python train.py --num_attention_heads=6 --norm_eps=1e-05 --attn_scale=0.177 --bias="none" --tie_word_embeddings=false --init_std_qkv=0.0284 --init_std_o=0.0328 --init_std_down=0.0164 --optimizer="muon_variant" --learning_rate=0.00282 --weight_decay=0.047 --lr_head=0.0105 --warmup_steps=0 --schedule="wsd" --decay_fraction=0.636
Each number is 200 + 20 x the weight over its row's rms, rounded and kept within 0 to 999. Layers, rows and columns count from 0. The size before them is the row's rms in percent of the matrix's.

# down: layer 10 MLP down (transposed), 768x256, rms 0.124, rows 592-618, columns 0-127
# up: layer 10 MLP up, 768x256, rms 0.125, rows 593-619, columns 0-127
down592,103,199,199,194,236,205,187,203,214,223,192,192,182,160,219,218,200,164,202,229,160,195,199,209,185,160,213,220,209,183,202,214,195,185,212,212,207,177,207,201,201,184,165,148,192,182,165,190,195,200,195,197,229,228,200,196,202,236,194,187,224,211,222,212,252,185,185,228,198,202,196,246,200,189,224,200,206,189,177,207,193,177,157,180,228,179,203,242,208,197,207,153,200,214,219,181,193,209,184,189,238,191,174,235,201,176,213,214,223,198,180,149,183,201,206,235,239,183,201,222,176,215,168,174,204,192,209,205,203
up593,097,211,227,191,211,214,197,225,205,198,175,204,184,217,209,201,179,210,196,180,149,208,163,207,183,224,234,191,218,178,214,186,174,207,195,215,174,193,194,199,166,212,185,207,194,197,218,232,225,226,193,193,192,176,174,203,198,182,240,202,193,191,218,200,181,175,187,180,201,172,202,184,230,193,181,177,202,188,208,180,259,235,182,188,220,159,223,191,157,198,206,224,187,232,154,161,243,213,198,221,216,195,185,228,233,218,212,186,216,221,185,208,188,186,186,237,171,216,191,207,213,223,190,232,192,196,199,191,190
down593,101,207,172,213,214,210,231,228,186,200,194,199,163,201,202,217,197,197,187,185,206,190,199,227,193,235,195,180,177,195,193,192,201,213,198,231,177,206,201,175,190,226,194,180,186,169,213,187,199,204,211,230,192,178,191,202,194,172,176,221,241,173,179,222,207,204,169,202,190,222,180,180,222,182,200,180,202,156,191,238,192,231,184,213,184,210,213,173,201,197,207,176,215,235,212,197,183,199,199,226,208,222,182,212,134,212,205,178,159,196,169,185,208,210,207,206,187,197,175,207,222,220,225,207,202,208,198,200,201
up594,097,223,179,183,187,191,218,205,204,186,235,202,170,209,217,187,180,174,231,251,169,201,165,191,212,197,217,158,242,173,224,161,161,198,186,163,208,228,163,185,220,215,206,206,157,222,190,224,186,165,205,188,171,211,221,225,171,184,207,193,197,204,168,198,219,212,186,198,214,238,221,182,216,170,190,197,187,205,218,198,191,176,193,178,213,195,219,221,167,190,206,190,220,209,219,223,196,151,213,237,230,158,175,233,216,203,235,206,210,165,221,205,187,202,197,165,231,179,188,180,199,206,220,201,205,203,189,198,243
down594,095,246,217,181,202,238,162,228,218,161,189,240,203,194,197,196,249,213,206,215,188,241,227,201,206,159,174,197,198,192,175,202,209,230,224,219,172,215,194,206,196,209,235,166,209,221,196,211,215,187,204,192,219,191,194,190,203,203,237,177,241,224,207,201,166,199,191,176,221,188,208,179,192,193,211,187,203,189,190,180,186,193,210,190,225,216,215,201,198,207,191,225,223,179,207,176,174,193,198,203,211,178,189,197,198,207,207,219,200,163,169,221,226,200,188,195,241,180,188,205,209,193,220,156,216,233,201,233,203
up595,093,216,230,191,173,244,174,222,140,216,219,222,200,217,193,223,181,179,183,194,238,189,233,217,160,175,211,213,188,211,216,178,197,214,248,250,194,163,197,206,190,225,224,196,183,213,199,186,198,182,223,228,161,224,209,201,193,200,196,182,215,209,185,174,197,186,188,160,214,199,194,210,213,225,198,201,182,177,204,196,238,226,173,182,193,208,196,163,185,204,199,202,204,211,188,157,175,189,223,268,161,193,198,184,199,186,207,201,182,247,183,193,209,197,199,222,213,203,199,190,191,190,189,186,204,221,177,216,194
down595,097,196,195,198,227,238,191,207,200,227,217,166,241,189,183,211,195,194,202,226,158,169,181,209,199,183,254,159,206,217,191,223,257,205,224,204,216,184,183,178,138,217,189,216,190,176,192,221,191,211,184,226,208,184,176,200,201,214,201,230,181,234,183,202,201,181,228,185,221,215,204,167,200,181,185,192,225,197,223,197,201,204,212,226,224,194,195,179,226,174,179,217,191,176,199,186,158,174,198,219,193,205,232,185,202,229,195,182,206,197,202,228,159,208,200,198,186,209,177,199,187,205,174,181,205,222,200,180,201
up596,098,237,168,191,184,215,222,210,181,212,192,178,180,240,213,176,215,172,221,167,208,171,203,178,192,196,208,179,230,222,186,222,202,197,178,212,209,198,225,171,210,223,221,182,206,200,197,187,197,215,196,209,151,209,186,214,194,211,217,221,209,236,170,243,228,196,203,196,220,194,173,219,217,196,212,192,195,195,216,210,239,202,220,205,168,201,180,190,187,191,201,223,214,201,247,204,175,190,195,169,205,204,185,196,210,203,205,190,193,186,221,189,252,216,150,214,196,196,202,228,201,210,183,175,214,226,175,234,227
down596,100,190,197,194,241,203,198,205,203,185,176,212,200,213,200,203,182,162,202,183,206,223,200,177,206,186,198,220,168,233,222,198,230,182,226,195,190,198,207,205,201,156,207,202,192,225,207,173,188,189,192,216,218,159,181,194,183,195,203,172,147,199,208,184,214,201,218,214,197,190,192,179,185,220,218,179,254,235,246,187,190,188,155,256,163,200,204,232,182,206,188,158,218,213,188,179,197,198,206,209,212,198,165,206,230,207,207,231,180,203,201,222,181,207,194,223,184,192,167,212,213,155,187,170,210,185,189,206,219
up597,102,204,216,185,221,234,209,187,172,211,197,200,168,179,183,216,191,219,168,241,210,194,212,176,192,216,171,210,235,185,171,211,217,218,183,227,179,174,186,230,181,194,182,222,176,215,193,216,204,210,187,173,194,176,234,179,197,210,200,213,174,196,219,206,205,198,141,194,183,205,200,189,230,166,212,196,210,211,157,196,204,204,202,215,187,222,205,206,183,184,177,199,202,197,178,201,214,205,157,190,182,181,183,168,236,162,174,203,190,199,205,204,186,217,202,233,200,248,174,176,209,193,163,196,167,207,194,208,215
down597,102,169,230,233,191,215,230,206,202,169,207,204,234,164,185,198,234,186,221,214,185,186,176,193,237,217,176,199,225,209,183,234,181,174,193,240,219,185,209,184,173,200,215,212,203,180,174,195,187,220,190,188,220,210,204,192,194,181,232,226,193,205,219,201,195,200,188,205,189,194,224,210,196,164,216,174,206,191,187,220,224,199,179,200,190,260,196,167,187,227,195,198,172,216,196,202,198,166,230,228,200,204,190,217,176,225,212,183,207,174,208,190,224,180,185,228,193,201,209,216,185,190,189,221,183,203,189,208,215
up598,100,173,196,188,188,215,163,206,194,207,231,231,238,196,192,232,229,203,205,175,173,201,209,195,197,198,216,178,182,209,208,235,236,206,193,211,209,193,179,225,208,215,198,206,169,218,209,228,204,187,211,208,222,210,221,184,197,187,190,200,217,180,194,197,174,213,218,193,192,208,213,212,162,173,223,201,199,237,189,213,230,215,152,222,164,214,214,191,181,198,186,215,224,178,235,192,212,193,219,191,219,203,225,209,195,171,233,199,227,203,189,214,163,192,219,213,225,163,174,186,164,232,188,191,190,187,203,161,208
down598,100,226,211,197,209,212,180,223,187,171,217,239,177,193,203,225,208,212,192,201,192,169,196,212,184,229,230,181,228,218,187,210,213,202,215,181,182,191,221,198,197,188,183,207,177,189,171,165,204,203,194,207,226,223,158,210,182,202,199,207,226,185,221,186,195,205,173,163,211,188,195,225,219,196,211,217,185,176,221,172,168,200,199,213,180,188,204,173,220,224,226,219,196,141,211,178,164,216,201,169,208,199,182,198,211,171,240,190,196,216,185,184,225,201,202,192,198,187,201,171,202,199,192,258,208,189,220,212,248
up599,095,215,195,182,227,236,210,175,206,193,232,183,187,184,179,211,174,210,222,180,221,201,225,226,204,190,208,146,180,204,188,217,187,245,206,206,188,183,196,204,207,208,191,201,179,169,203,239,184,209,209,207,241,198,157,208,194,188,189,206,209,182,197,187,192,204,205,190,184,184,198,210,196,229,245,186,220,214,228,184,161,171,199,208,159,203,218,173,212,207,184,224,200,208,170,202,199,203,200,196,183,197,201,224,207,220,201,221,180,196,207,194,207,182,186,168,216,190,236,204,204,201,201,196,170,194,226,186,209
down599,097,203,217,219,190,209,215,185,210,203,188,224,190,189,171,210,188,203,218,268,196,226,190,227,213,221,177,170,186,189,208,226,238,215,154,213,183,205,177,220,225,165,213,214,179,192,201,199,157,177,179,195,205,214,206,200,172,202,185,232,246,223,202,207,219,211,191,206,188,178,211,182,204,195,200,181,209,247,201,182,245,180,228,198,196,226,205,183,213,181,219,203,213,213,254,201,211,190,225,180,219,227,231,224,173,201,181,170,200,210,215,209,228,206,185,203,223,220,199,164,190,207,230,192,159,229,198,202,211
up600,099,168,202,225,191,199,241,217,157,198,196,193,242,207,213,224,180,177,182,221,188,199,204,222,231,194,190,177,220,187,198,166,191,206,235,216,234,183,173,203,221,181,181,151,174,220,191,218,187,179,213,209,206,238,185,175,166,178,221,183,185,184,239,204,199,210,182,199,196,192,175,227,209,185,252,171,224,212,223,191,208,213,200,227,205,191,191,200,168,179,193,189,185,208,207,223,188,203,198,201,174,197,180,185,212,251,210,201,207,206,152,244,187,224,207,205,220,221,186,204,182,185,214,203,189,236,188,162,203
down600,098,197,236,207,175,184,204,166,203,234,210,195,203,225,189,208,194,202,195,172,219,196,198,194,198,229,225,185,183,219,208,198,247,195,231,205,217,221,202,192,243,172,228,217,180,255,206,180,216,234,181,212,218,201,198,180,217,211,182,187,235,175,196,227,207,181,202,161,193,193,183,180,191,225,168,180,193,225,214,203,193,233,204,219,187,214,239,181,181,205,175,195,198,212,210,223,172,204,236,153,195,169,206,195,197,226,206,200,152,199,185,195,213,209,218,211,187,213,213,195,203,171,200,201,216,203,189,177,214
up601,103,165,189,214,201,215,161,219,208,210,200,214,245,198,166,164,217,210,215,187,220,203,211,185,195,202,221,206,214,202,238,195,239,204,235,201,199,183,201,200,229,176,220,207,189,182,161,158,226,190,180,203,193,218,223,223,212,216,209,188,209,207,198,191,200,195,199,187,211,203,231,169,190,190,202,172,208,195,208,187,243,204,199,185,204,220,209,210,186,209,207,199,180,177,174,195,208,209,200,180,190,189,177,186,192,188,207,195,164,227,170,216,198,216,181,263,197,184,193,201,236,211,182,194,207,228,220,171,191
down601,107,167,187,223,186,230,194,183,149,186,188,187,191,181,246,194,201,179,213,239,184,197,233,194,153,192,210,218,190,194,211,200,211,152,199,224,210,164,213,195,192,205,224,204,172,194,251,163,216,186,183,230,213,205,228,199,216,168,198,176,198,180,189,204,230,170,223,195,211,205,205,203,204,215,186,220,220,213,195,184,190,216,204,191,175,173,246,206,233,221,211,251,236,202,202,224,196,196,190,185,216,160,200,164,173,172,186,211,241,203,189,190,253,176,198,226,227,189,246,191,202,208,208,190,191,178,174,225,194
up602,096,228,204,193,230,201,205,201,214,228,187,156,192,189,181,153,253,213,221,216,219,228,228,201,227,188,198,204,208,180,177,189,203,246,204,188,178,210,161,210,182,172,222,211,201,208,198,185,187,201,205,218,216,224,201,216,192,203,237,185,192,228,216,213,145,189,203,216,186,236,162,241,187,159,207,206,202,199,209,169,219,215,239,212,189,201,205,218,192,157,162,241,220,209,199,195,206,190,207,216,243,179,190,190,220,207,165,196,223,181,177,202,214,186,198,213,200,200,180,198,183,190,205,188,210,213,192,182,247
down602,099,191,173,200,185,195,189,212,256,196,167,201,187,224,197,201,226,173,205,196,180,177,203,212,201,201,204,194,171,179,211,178,188,192,207,189,187,180,167,214,170,168,235,204,209,175,202,223,199,173,170,205,203,219,218,176,175,205,171,191,237,183,169,202,181,210,179,236,209,181,206,219,192,187,199,170,168,189,210,157,220,223,233,186,185,208,195,196,197,224,194,194,213,230,208,211,180,214,198,221,167,223,200,194,186,205,214,190,181,199,173,169,182,199,201,175,215,204,212,187,189,240,212,214,182,181,236,184,175
up603,111,211,183,227,173,212,232,210,200,210,183,223,201,166,202,188,234,231,195,227,208,197,225,191,186,187,206,226,183,187,179,182,183,195,196,237,217,196,170,216,234,199,185,207,184,191,187,202,236,198,191,226,192,217,215,177,196,203,193,215,224,216,227,209,213,217,221,190,197,225,191,189,191,204,219,215,210,216,196,238,198,184,210,210,171,199,229,182,214,221,178,202,207,210,201,168,201,157,228,189,169,192,217,196,197,174,207,215,210,165,161,177,193,195,194,169,209,193,181,221,218,205,189,197,214,186,201,195,212
down603,107,203,209,191,197,208,176,245,204,228,224,192,200,178,182,214,195,198,211,198,238,190,227,253,208,190,211,212,165,204,203,190,204,196,223,236,223,179,198,194,228,186,202,192,195,199,187,210,179,225,172,191,236,196,207,209,195,207,189,208,211,195,193,165,206,197,190,225,179,196,209,204,183,187,222,194,206,167,170,218,171,199,130,221,197,190,224,182,209,192,227,195,219,194,236,205,213,235,194,212,180,203,220,210,206,212,189,207,197,197,232,231,182,200,231,225,186,228,198,214,189,179,172,206,195,184,188,218,213
up604,099,241,222,208,195,196,196,221,197,220,184,199,217,213,182,224,187,189,168,201,193,193,206,180,158,197,216,210,205,211,235,184,199,168,251,227,210,160,203,197,206,188,174,216,228,181,208,204,207,183,202,213,233,257,189,206,196,224,203,211,181,213,215,182,235,222,189,215,209,172,210,192,232,183,154,173,213,178,217,208,199,187,193,241,212,191,197,194,209,208,188,205,187,197,208,178,172,179,193,206,218,154,195,191,189,207,207,166,191,218,175,193,238,218,219,196,214,230,223,202,194,206,214,196,211,183,182,192,195
down604,102,187,197,152,169,221,187,170,215,220,228,216,193,208,186,212,212,196,202,193,204,228,200,224,197,238,159,192,189,208,198,203,176,232,190,214,199,187,205,196,221,194,209,199,209,238,187,208,201,217,200,242,207,192,220,188,163,200,161,190,173,208,181,235,219,203,182,172,181,189,196,190,207,210,208,228,205,232,184,190,216,188,190,214,186,198,205,203,174,236,216,185,195,196,225,217,198,176,198,172,252,199,185,227,225,197,163,246,187,226,211,179,237,205,228,200,169,192,191,235,189,210,229,189,170,175,182,172,194
up605,105,206,211,228,189,188,224,185,159,198,179,161,241,183,228,185,207,204,157,215,201,203,165,196,204,193,172,239,202,220,205,200,183,204,209,206,221,202,181,210,184,217,183,182,189,205,190,211,205,223,242,148,208,227,223,186,173,217,195,206,182,239,213,210,163,205,159,212,209,183,185,197,197,202,254,216,219,170,191,198,181,228,174,182,201,182,169,172,201,186,220,219,180,188,210,199,204,218,206,224,212,203,172,197,205,206,174,195,184,199,193,215,184,216,236,207,214,207,183,183,176,180,171,213,175,164,186,188,167
down605,102,228,204,200,197,227,180,185,218,185,207,143,221,221,189,177,206,211,196,189,249,215,218,172,143,208,193,212,203,193,173,184,167,186,211,226,216,217,199,163,192,179,200,200,237,185,213,186,221,201,164,194,244,199,207,181,188,177,188,167,163,195,216,203,223,217,173,181,214,181,246,194,204,212,190,247,182,200,197,188,208,192,226,189,197,214,214,231,193,186,213,203,193,183,219,177,234,194,184,194,185,212,194,197,222,189,192,192,185,186,188,210,217,200,217,202,212,198,200,186,222,184,197,222,221,190,210,227,176
up606,101,201,166,199,197,182,168,218,189,171,246,197,214,197,228,203,264,216,189,195,207,205,161,214,170,203,205,195,178,181,220,181,200,185,227,217,222,195,234,205,229,219,207,202,234,167,166,222,199,223,231,188,213,183,202,200,223,168,216,208,217,169,202,179,212,194,193,201,213,145,209,216,234,192,203,216,203,175,170,229,202,215,193,176,193,165,204,190,200,201,191,208,197,184,205,210,200,224,230,210,187,192,192,226,188,190,228,172,206,218,195,186,202,186,215,211,181,212,174,193,200,194,197,179,233,154,192,209,231
down606,102,172,177,212,212,215,199,182,225,171,208,199,175,179,184,168,211,207,180,210,223,185,245,188,204,177,182,188,215,258,180,210,195,175,195,223,207,207,217,201,213,185,168,186,179,170,174,191,185,210,197,224,204,193,217,202,203,192,180,197,195,224,153,182,219,188,214,205,184,234,207,221,200,197,187,204,180,186,208,194,214,229,210,193,208,198,213,169,232,209,194,195,200,216,185,222,227,202,200,209,243,189,215,183,213,239,190,177,236,176,202,202,213,195,182,169,217,175,169,166,172,200,246,193,194,211,198,202,212
up607,102,205,253,203,186,185,207,161,223,221,233,218,233,208,211,195,210,179,199,172,206,203,188,186,185,179,236,239,196,249,216,195,218,214,182,200,214,184,200,211,185,216,218,203,213,207,211,175,172,201,200,180,180,231,184,204,201,213,207,181,191,212,183,213,161,175,239,239,178,209,206,180,223,192,226,184,178,201,187,189,175,201,205,233,226,191,224,175,199,213,213,201,188,203,194,191,218,191,171,213,205,214,248,236,197,214,208,206,195,201,188,201,243,220,204,170,160,209,214,172,199,195,199,204,189,204,188,185,204
down607,100,214,195,209,176,200,211,186,176,179,238,190,207,196,204,190,221,203,145,188,204,200,242,180,181,229,199,224,203,219,180,196,212,217,234,193,182,203,177,241,195,220,209,166,211,187,189,183,222,195,184,153,213,175,193,190,217,189,199,178,193,220,210,219,197,178,175,211,165,204,200,171,202,242,227,179,199,222,202,200,198,219,196,186,161,206,184,198,216,206,171,203,181,192,189,180,183,195,192,204,205,221,221,210,195,197,224,222,164,169,179,194,157,228,245,200,232,177,234,187,177,222,193,162,210,197,203,238,171
up608,099,216,228,199,142,208,214,183,171,181,199,190,155,189,213,212,193,188,170,228,240,212,192,223,212,191,210,195,225,209,209,174,181,207,201,198,178,203,166,220,209,187,211,207,211,225,212,213,162,212,203,211,189,165,200,205,241,213,219,237,195,186,189,186,236,194,172,180,163,193,199,217,187,183,244,202,226,201,168,147,221,174,189,199,231,184,179,197,206,223,207,201,180,231,217,197,166,203,178,207,214,204,197,220,197,207,164,175,213,181,195,204,216,194,177,195,205,173,188,190,193,213,196,223,208,209,214,222,209
down608,104,192,177,147,176,211,205,207,231,199,208,215,209,215,179,217,163,197,220,199,186,191,203,198,237,205,186,235,172,202,246,202,157,221,246,210,218,213,188,193,175,169,202,203,198,199,204,208,172,189,232,188,187,185,182,227,198,187,209,202,205,210,214,199,195,200,216,188,246,188,221,220,191,202,169,242,184,211,188,192,221,198,151,193,164,204,221,227,184,199,187,211,193,235,202,177,207,197,221,192,202,201,208,189,144,201,215,176,198,199,220,206,200,206,182,182,213,194,204,195,189,220,214,197,199,197,198,206,216
up609,094,173,201,199,181,211,224,170,193,182,216,200,191,155,200,229,209,232,223,237,204,208,234,193,183,235,215,189,199,224,202,198,165,171,217,160,215,192,242,198,213,194,217,192,187,183,192,185,205,199,229,205,196,202,195,198,183,222,184,185,229,199,178,202,189,208,194,218,156,192,151,194,188,169,204,183,213,201,204,180,221,184,205,197,196,197,208,222,206,184,180,180,202,174,194,175,185,226,204,181,211,155,208,230,203,174,226,198,212,245,194,208,226,201,204,174,178,206,211,178,214,234,175,228,200,185,246,244,225
down609,096,181,211,166,192,193,215,190,201,214,254,165,186,188,236,214,199,210,175,200,200,170,184,213,211,177,211,211,243,182,193,176,235,173,216,195,243,217,219,194,208,159,217,219,210,204,225,176,193,215,208,230,210,201,194,183,185,194,198,173,217,204,208,178,170,207,184,152,206,185,164,209,193,208,175,215,209,183,224,195,209,201,193,221,204,262,222,187,204,193,186,199,199,214,179,228,199,193,197,200,216,187,248,215,172,228,178,159,163,191,221,180,181,215,182,209,206,227,197,186,185,207,194,175,217,192,216,192,170
up610,103,197,187,198,201,210,208,198,189,189,194,166,203,221,159,178,234,157,199,209,199,164,221,195,177,205,175,179,226,172,195,179,194,207,194,192,219,227,232,190,191,178,225,168,214,178,183,235,194,190,186,191,202,206,176,213,205,199,171,189,200,199,197,213,190,199,200,211,183,227,204,230,209,218,247,230,176,239,164,171,223,249,217,171,227,222,240,191,201,191,206,210,230,200,198,167,205,203,170,184,215,168,185,204,220,192,178,198,220,216,239,181,203,187,216,203,176,213,217,204,202,163,190,213,185,218,198,185,227
down610,099,192,210,198,211,176,202,200,199,245,207,192,183,184,205,220,195,211,203,176,194,202,211,203,217,205,207,174,150,237,194,245,209,211,213,204,248,225,217,188,189,203,170,223,210,170,198,197,181,218,185,190,195,205,181,168,208,187,219,216,217,178,223,181,229,209,195,209,222,229,199,189,186,216,216,189,226,178,215,192,240,196,172,197,187,196,195,253,197,191,213,180,180,185,189,154,168,168,202,200,242,178,190,217,203,181,195,183,172,210,215,192,210,203,235,184,209,208,223,161,200,178,197,209,194,219,200,185,190
up611,106,211,219,210,216,196,224,236,180,203,200,180,236,201,233,219,214,225,198,245,187,188,230,205,219,193,207,170,214,259,226,199,173,210,239,204,202,195,226,197,208,186,201,233,173,155,188,201,187,187,203,188,178,193,188,224,185,186,181,209,231,196,210,174,180,191,203,196,193,190,221,182,201,162,198,189,204,153,202,204,177,195,192,219,199,190,185,183,211,196,217,232,198,167,218,214,218,188,163,231,181,210,190,213,171,195,180,229,180,172,208,248,201,224,195,165,185,194,199,217,194,207,167,172,166,192,194,165,219
down611,101,202,207,220,190,207,178,172,213,198,178,215,196,214,195,196,229,205,154,219,210,209,191,215,172,164,216,203,269,216,202,202,161,158,210,210,203,183,199,188,201,197,214,186,223,226,224,191,185,193,177,206,194,215,205,177,225,203,200,237,196,168,217,206,195,201,204,224,206,199,203,201,178,171,235,218,231,173,210,216,227,188,175,210,180,200,174,204,215,216,179,191,207,186,236,218,158,208,180,196,212,178,205,196,198,229,146,205,192,176,206,214,193,211,219,190,187,224,206,194,204,213,210,200,211,196,184,200,206
up612,097,161,185,201,207,218,218,214,219,229,197,197,182,193,180,191,213,218,238,171,213,204,182,230,197,181,161,190,253,193,205,220,208,218,234,184,162,205,205,225,185,183,214,249,220,187,182,181,197,198,197,177,183,212,221,192,227,241,168,221,193,214,212,206,230,201,190,189,185,227,160,198,264,169,199,175,172,170,206,188,185,241,226,197,173,190,181,193,204,178,214,195,176,187,213,223,175,193,188,185,193,177,184,163,196,222,185,217,189,189,239,184,191,166,215,206,188,204,191,215,219,154,188,204,231,198,180,175,225
down612,097,193,200,184,178,197,208,202,197,149,192,177,208,194,218,211,188,194,214,202,215,211,223,196,227,175,185,185,199,183,227,159,180,181,202,192,190,230,210,185,187,223,177,195,185,168,192,210,198,181,214,210,195,191,181,184,189,231,202,189,208,171,204,247,186,196,183,160,190,191,214,194,166,228,198,209,241,147,189,190,201,230,170,183,220,161,208,201,233,192,199,209,243,209,157,196,208,206,191,192,230,179,217,209,202,209,227,221,182,191,201,157,236,210,221,193,174,209,229,208,219,209,221,205,193,206,211,231,197
up613,101,220,190,173,175,204,224,223,207,171,212,176,223,205,197,184,193,184,211,190,211,204,166,186,211,199,193,184,225,163,235,180,225,197,202,175,231,195,143,188,208,196,245,151,240,221,156,213,224,178,226,201,187,206,190,173,211,189,228,210,204,231,210,173,220,218,189,210,194,191,185,212,211,182,220,249,190,188,194,200,190,187,223,188,209,191,172,210,210,205,218,196,194,191,198,171,191,205,165,195,239,195,210,231,213,177,194,199,186,215,205,203,236,237,202,228,210,198,176,227,169,206,165,187,208,202,222,205,216
down613,099,202,209,212,193,216,242,210,186,210,191,195,213,186,211,170,213,199,198,171,218,234,149,205,203,199,173,195,205,202,199,197,237,237,206,210,216,192,176,220,201,266,213,220,187,174,198,232,205,202,217,195,187,200,160,217,193,227,207,173,228,233,190,223,182,186,224,181,204,202,227,236,211,213,169,203,192,199,216,176,207,204,207,225,215,184,236,228,158,218,199,185,219,201,174,230,189,222,205,183,209,194,197,173,242,184,207,240,214,210,189,216,235,189,206,181,201,181,204,197,201,181,178,192,163,203,204,176,191
up614,098,225,166,191,179,206,220,192,173,181,166,206,202,227,195,179,234,208,186,182,199,186,199,180,185,164,215,188,184,180,208,165,176,201,189,191,203,207,213,251,165,196,163,210,204,211,201,208,205,214,213,202,193,183,211,169,168,202,214,196,206,205,223,181,193,227,209,224,170,250,204,168,206,207,186,227,199,231,199,215,172,218,231,186,178,207,204,205,196,196,196,193,203,199,185,196,215,172,218,176,223,182,166,156,223,229,202,195,174,212,214,211,192,195,184,205,219,192,174,184,222,168,198,197,196,213,243,178,166
down614,095,211,202,176,200,214,202,206,213,226,218,196,186,178,188,176,193,196,173,181,205,223,174,213,212,203,204,204,213,199,232,196,211,208,201,174,201,204,182,226,154,178,203,182,217,196,197,194,209,195,236,213,171,226,214,187,195,248,194,188,197,166,177,208,262,179,197,241,199,214,210,186,218,229,143,197,214,174,211,184,203,212,196,180,181,165,218,206,207,193,173,200,199,204,172,217,217,193,204,202,223,244,186,230,164,177,165,228,144,196,189,202,187,201,184,180,236,223,201,195,189,195,232,222,214,182,235,250,198
up615,103,205,198,193,211,198,197,192,181,182,210,215,183,208,206,162,177,185,187,217,188,215,235,196,170,160,178,205,187,231,177,196,161,213,228,155,206,231,204,188,210,193,201,210,211,188,169,234,212,234,208,189,190,209,216,192,186,182,167,184,197,198,158,222,196,213,205,222,206,210,185,180,186,195,196,231,211,182,166,172,203,218,183,205,194,229,199,219,187,203,192,192,190,206,191,203,187,195,211,189,218,204,193,195,225,169,185,208,163,180,200,198,187,191,230,172,193,219,200,206,192,225,180,251,196,216,229,178,203
down615,104,191,192,219,194,183,231,159,202,198,214,210,198,209,235,172,204,189,192,240,237,229,142,195,178,188,176,190,179,179,206,196,194,228,224,205,210,178,195,192,192,165,225,225,209,215,212,201,206,201,223,240,161,200,183,210,199,199,190,182,219,219,160,207,189,228,204,195,218,224,179,242,201,221,235,204,217,194,194,200,196,196,167,228,215,180,208,206,213,199,201,181,168,178,194,196,197,183,235,221,228,212,217,241,199,171,219,218,190,197,231,239,218,185,194,198,181,214,196,217,208,200,196,191,176,226,167,178,219
up616,104,232,195,174,183,218,212,197,208,209,163,200,192,246,194,172,217,199,167,176,191,219,177,186,177,204,185,193,194,189,189,222,172,229,236,187,189,191,204,231,195,204,221,196,207,199,176,183,203,211,196,195,175,194,173,178,149,201,245,195,204,233,236,187,178,168,191,200,192,195,203,221,189,208,197,216,182,222,193,187,184,207,209,190,227,224,206,224,216,189,207,200,222,203,197,181,232,186,256,227,183,213,195,186,230,232,175,151,212,176,200,209,232,203,192,197,205,187,200,211,211,175,179,208,199,166,171,175,229
down616,096,211,190,189,193,163,180,191,202,226,184,220,193,180,204,213,211,206,191,241,222,205,180,210,180,193,177,231,225,185,183,218,198,198,207,225,203,208,202,168,180,239,218,190,231,223,205,210,191,205,147,202,212,219,242,190,185,175,248,194,218,186,159,217,205,213,207,225,193,202,207,189,190,197,225,173,210,192,215,192,205,187,226,209,186,216,183,199,223,204,167,180,173,212,196,208,205,221,175,214,195,207,193,205,247,173,171,212,194,227,228,204,179,192,189,170,219,180,212,192,226,175,197,187,194,185,220,226,225
up617,102,223,237,186,186,202,174,193,187,179,207,173,192,203,195,206,189,189,192,196,177,199,187,229,226,211,204,224,176,211,183,173,199,233,206,189,196,206,195,211,172,198,240,213,199,185,213,233,223,208,186,192,192,189,201,193,248,236,198,198,194,212,176,225,192,230,166,205,211,212,169,195,213,211,190,219,221,215,163,209,210,187,193,180,215,211,195,224,208,222,203,168,210,178,201,242,209,210,198,205,237,201,203,202,207,194,214,209,173,165,183,217,189,208,221,170,156,190,177,209,186,205,178,219,206,196,181,200,197
down617,105,199,183,185,205,209,180,195,185,187,179,224,237,216,177,195,214,219,185,205,185,168,216,208,216,195,208,178,212,220,203,184,197,192,223,197,187,205,166,213,203,194,191,213,187,185,179,195,212,202,226,179,233,182,246,157,229,210,232,212,224,215,217,184,211,191,202,202,193,189,197,194,194,226,180,192,178,219,200,223,166,175,188,197,203,190,159,224,187,204,206,170,212,216,172,203,181,229,232,194,204,196,189,169,192,139,195,213,174,209,188,182,177,222,225,167,194,193,203,212,187,195,178,157,181,238,201,210,214
up618,101,159,238,169,213,214,182,203,170,163,204,203,167,216,201,200,182,209,161,188,206,197,206,202,224,217,216,176,161,211,207,171,228,186,177,218,184,227,172,249,179,204,170,178,167,220,198,211,213,206,235,200,179,240,191,210,224,199,180,200,191,215,212,196,177,188,203,211,226,201,211,226,199,181,193,168,190,200,176,221,202,192,191,209,197,174,188,203,194,201,208,204,224,187,184,193,227,243,250,195,195,188,222,213,218,209,215,159,195,188,232,211,146,216,188,229,195,199,180,203,239,189,231,204,169,206,199,188,193
down618,098,195,195,202,183,211,201,165,221,197,183,183,196,154,201,214,212,206,198,207,179,146,213,203,213,256,219,198,238,223,215,202,191,189,188,189,222,182,204,211,183,194,216,181,212,174,198,200,196,181,219,193,183,221,176,195,216,213,188,242,188,218,203,177,198,188,198,207,203,230,164,217,192,223,227,195,249,221,203,193,223,211,191,200,192,199,196,217,190,170,191,182,198,175,197,199,215,255,178,221,196,203,185,191,218,195,215,165,205,194,233,186,200,183,182,203,164,195,225,165,207,192,226,234,213,225,228,200,155
up619,101,222,186,178,194,208,199,166,188,199,195,213,204,241,241,183,183,214,198,209,177,170,172,205,187,204,243,191,215,171,202,225,182,195,189,185,163,214,174,190,209,212,199,211,189,188,196,212,214,180,161,222,208,205,194,222,208,196,178,211,176,203,241,243,216,173,195,221,191,221,172,169,204,221,234,244,168,218,214,191,212,186,216,200,204,184,236,210,200,208,162,198,191,178,177,214,229,166,201,205,170,194,205,215,222,192,218,203,201,189,210,170,198,202,188,207,169,184,207,175,195,201,191,225,214,218,225,209,175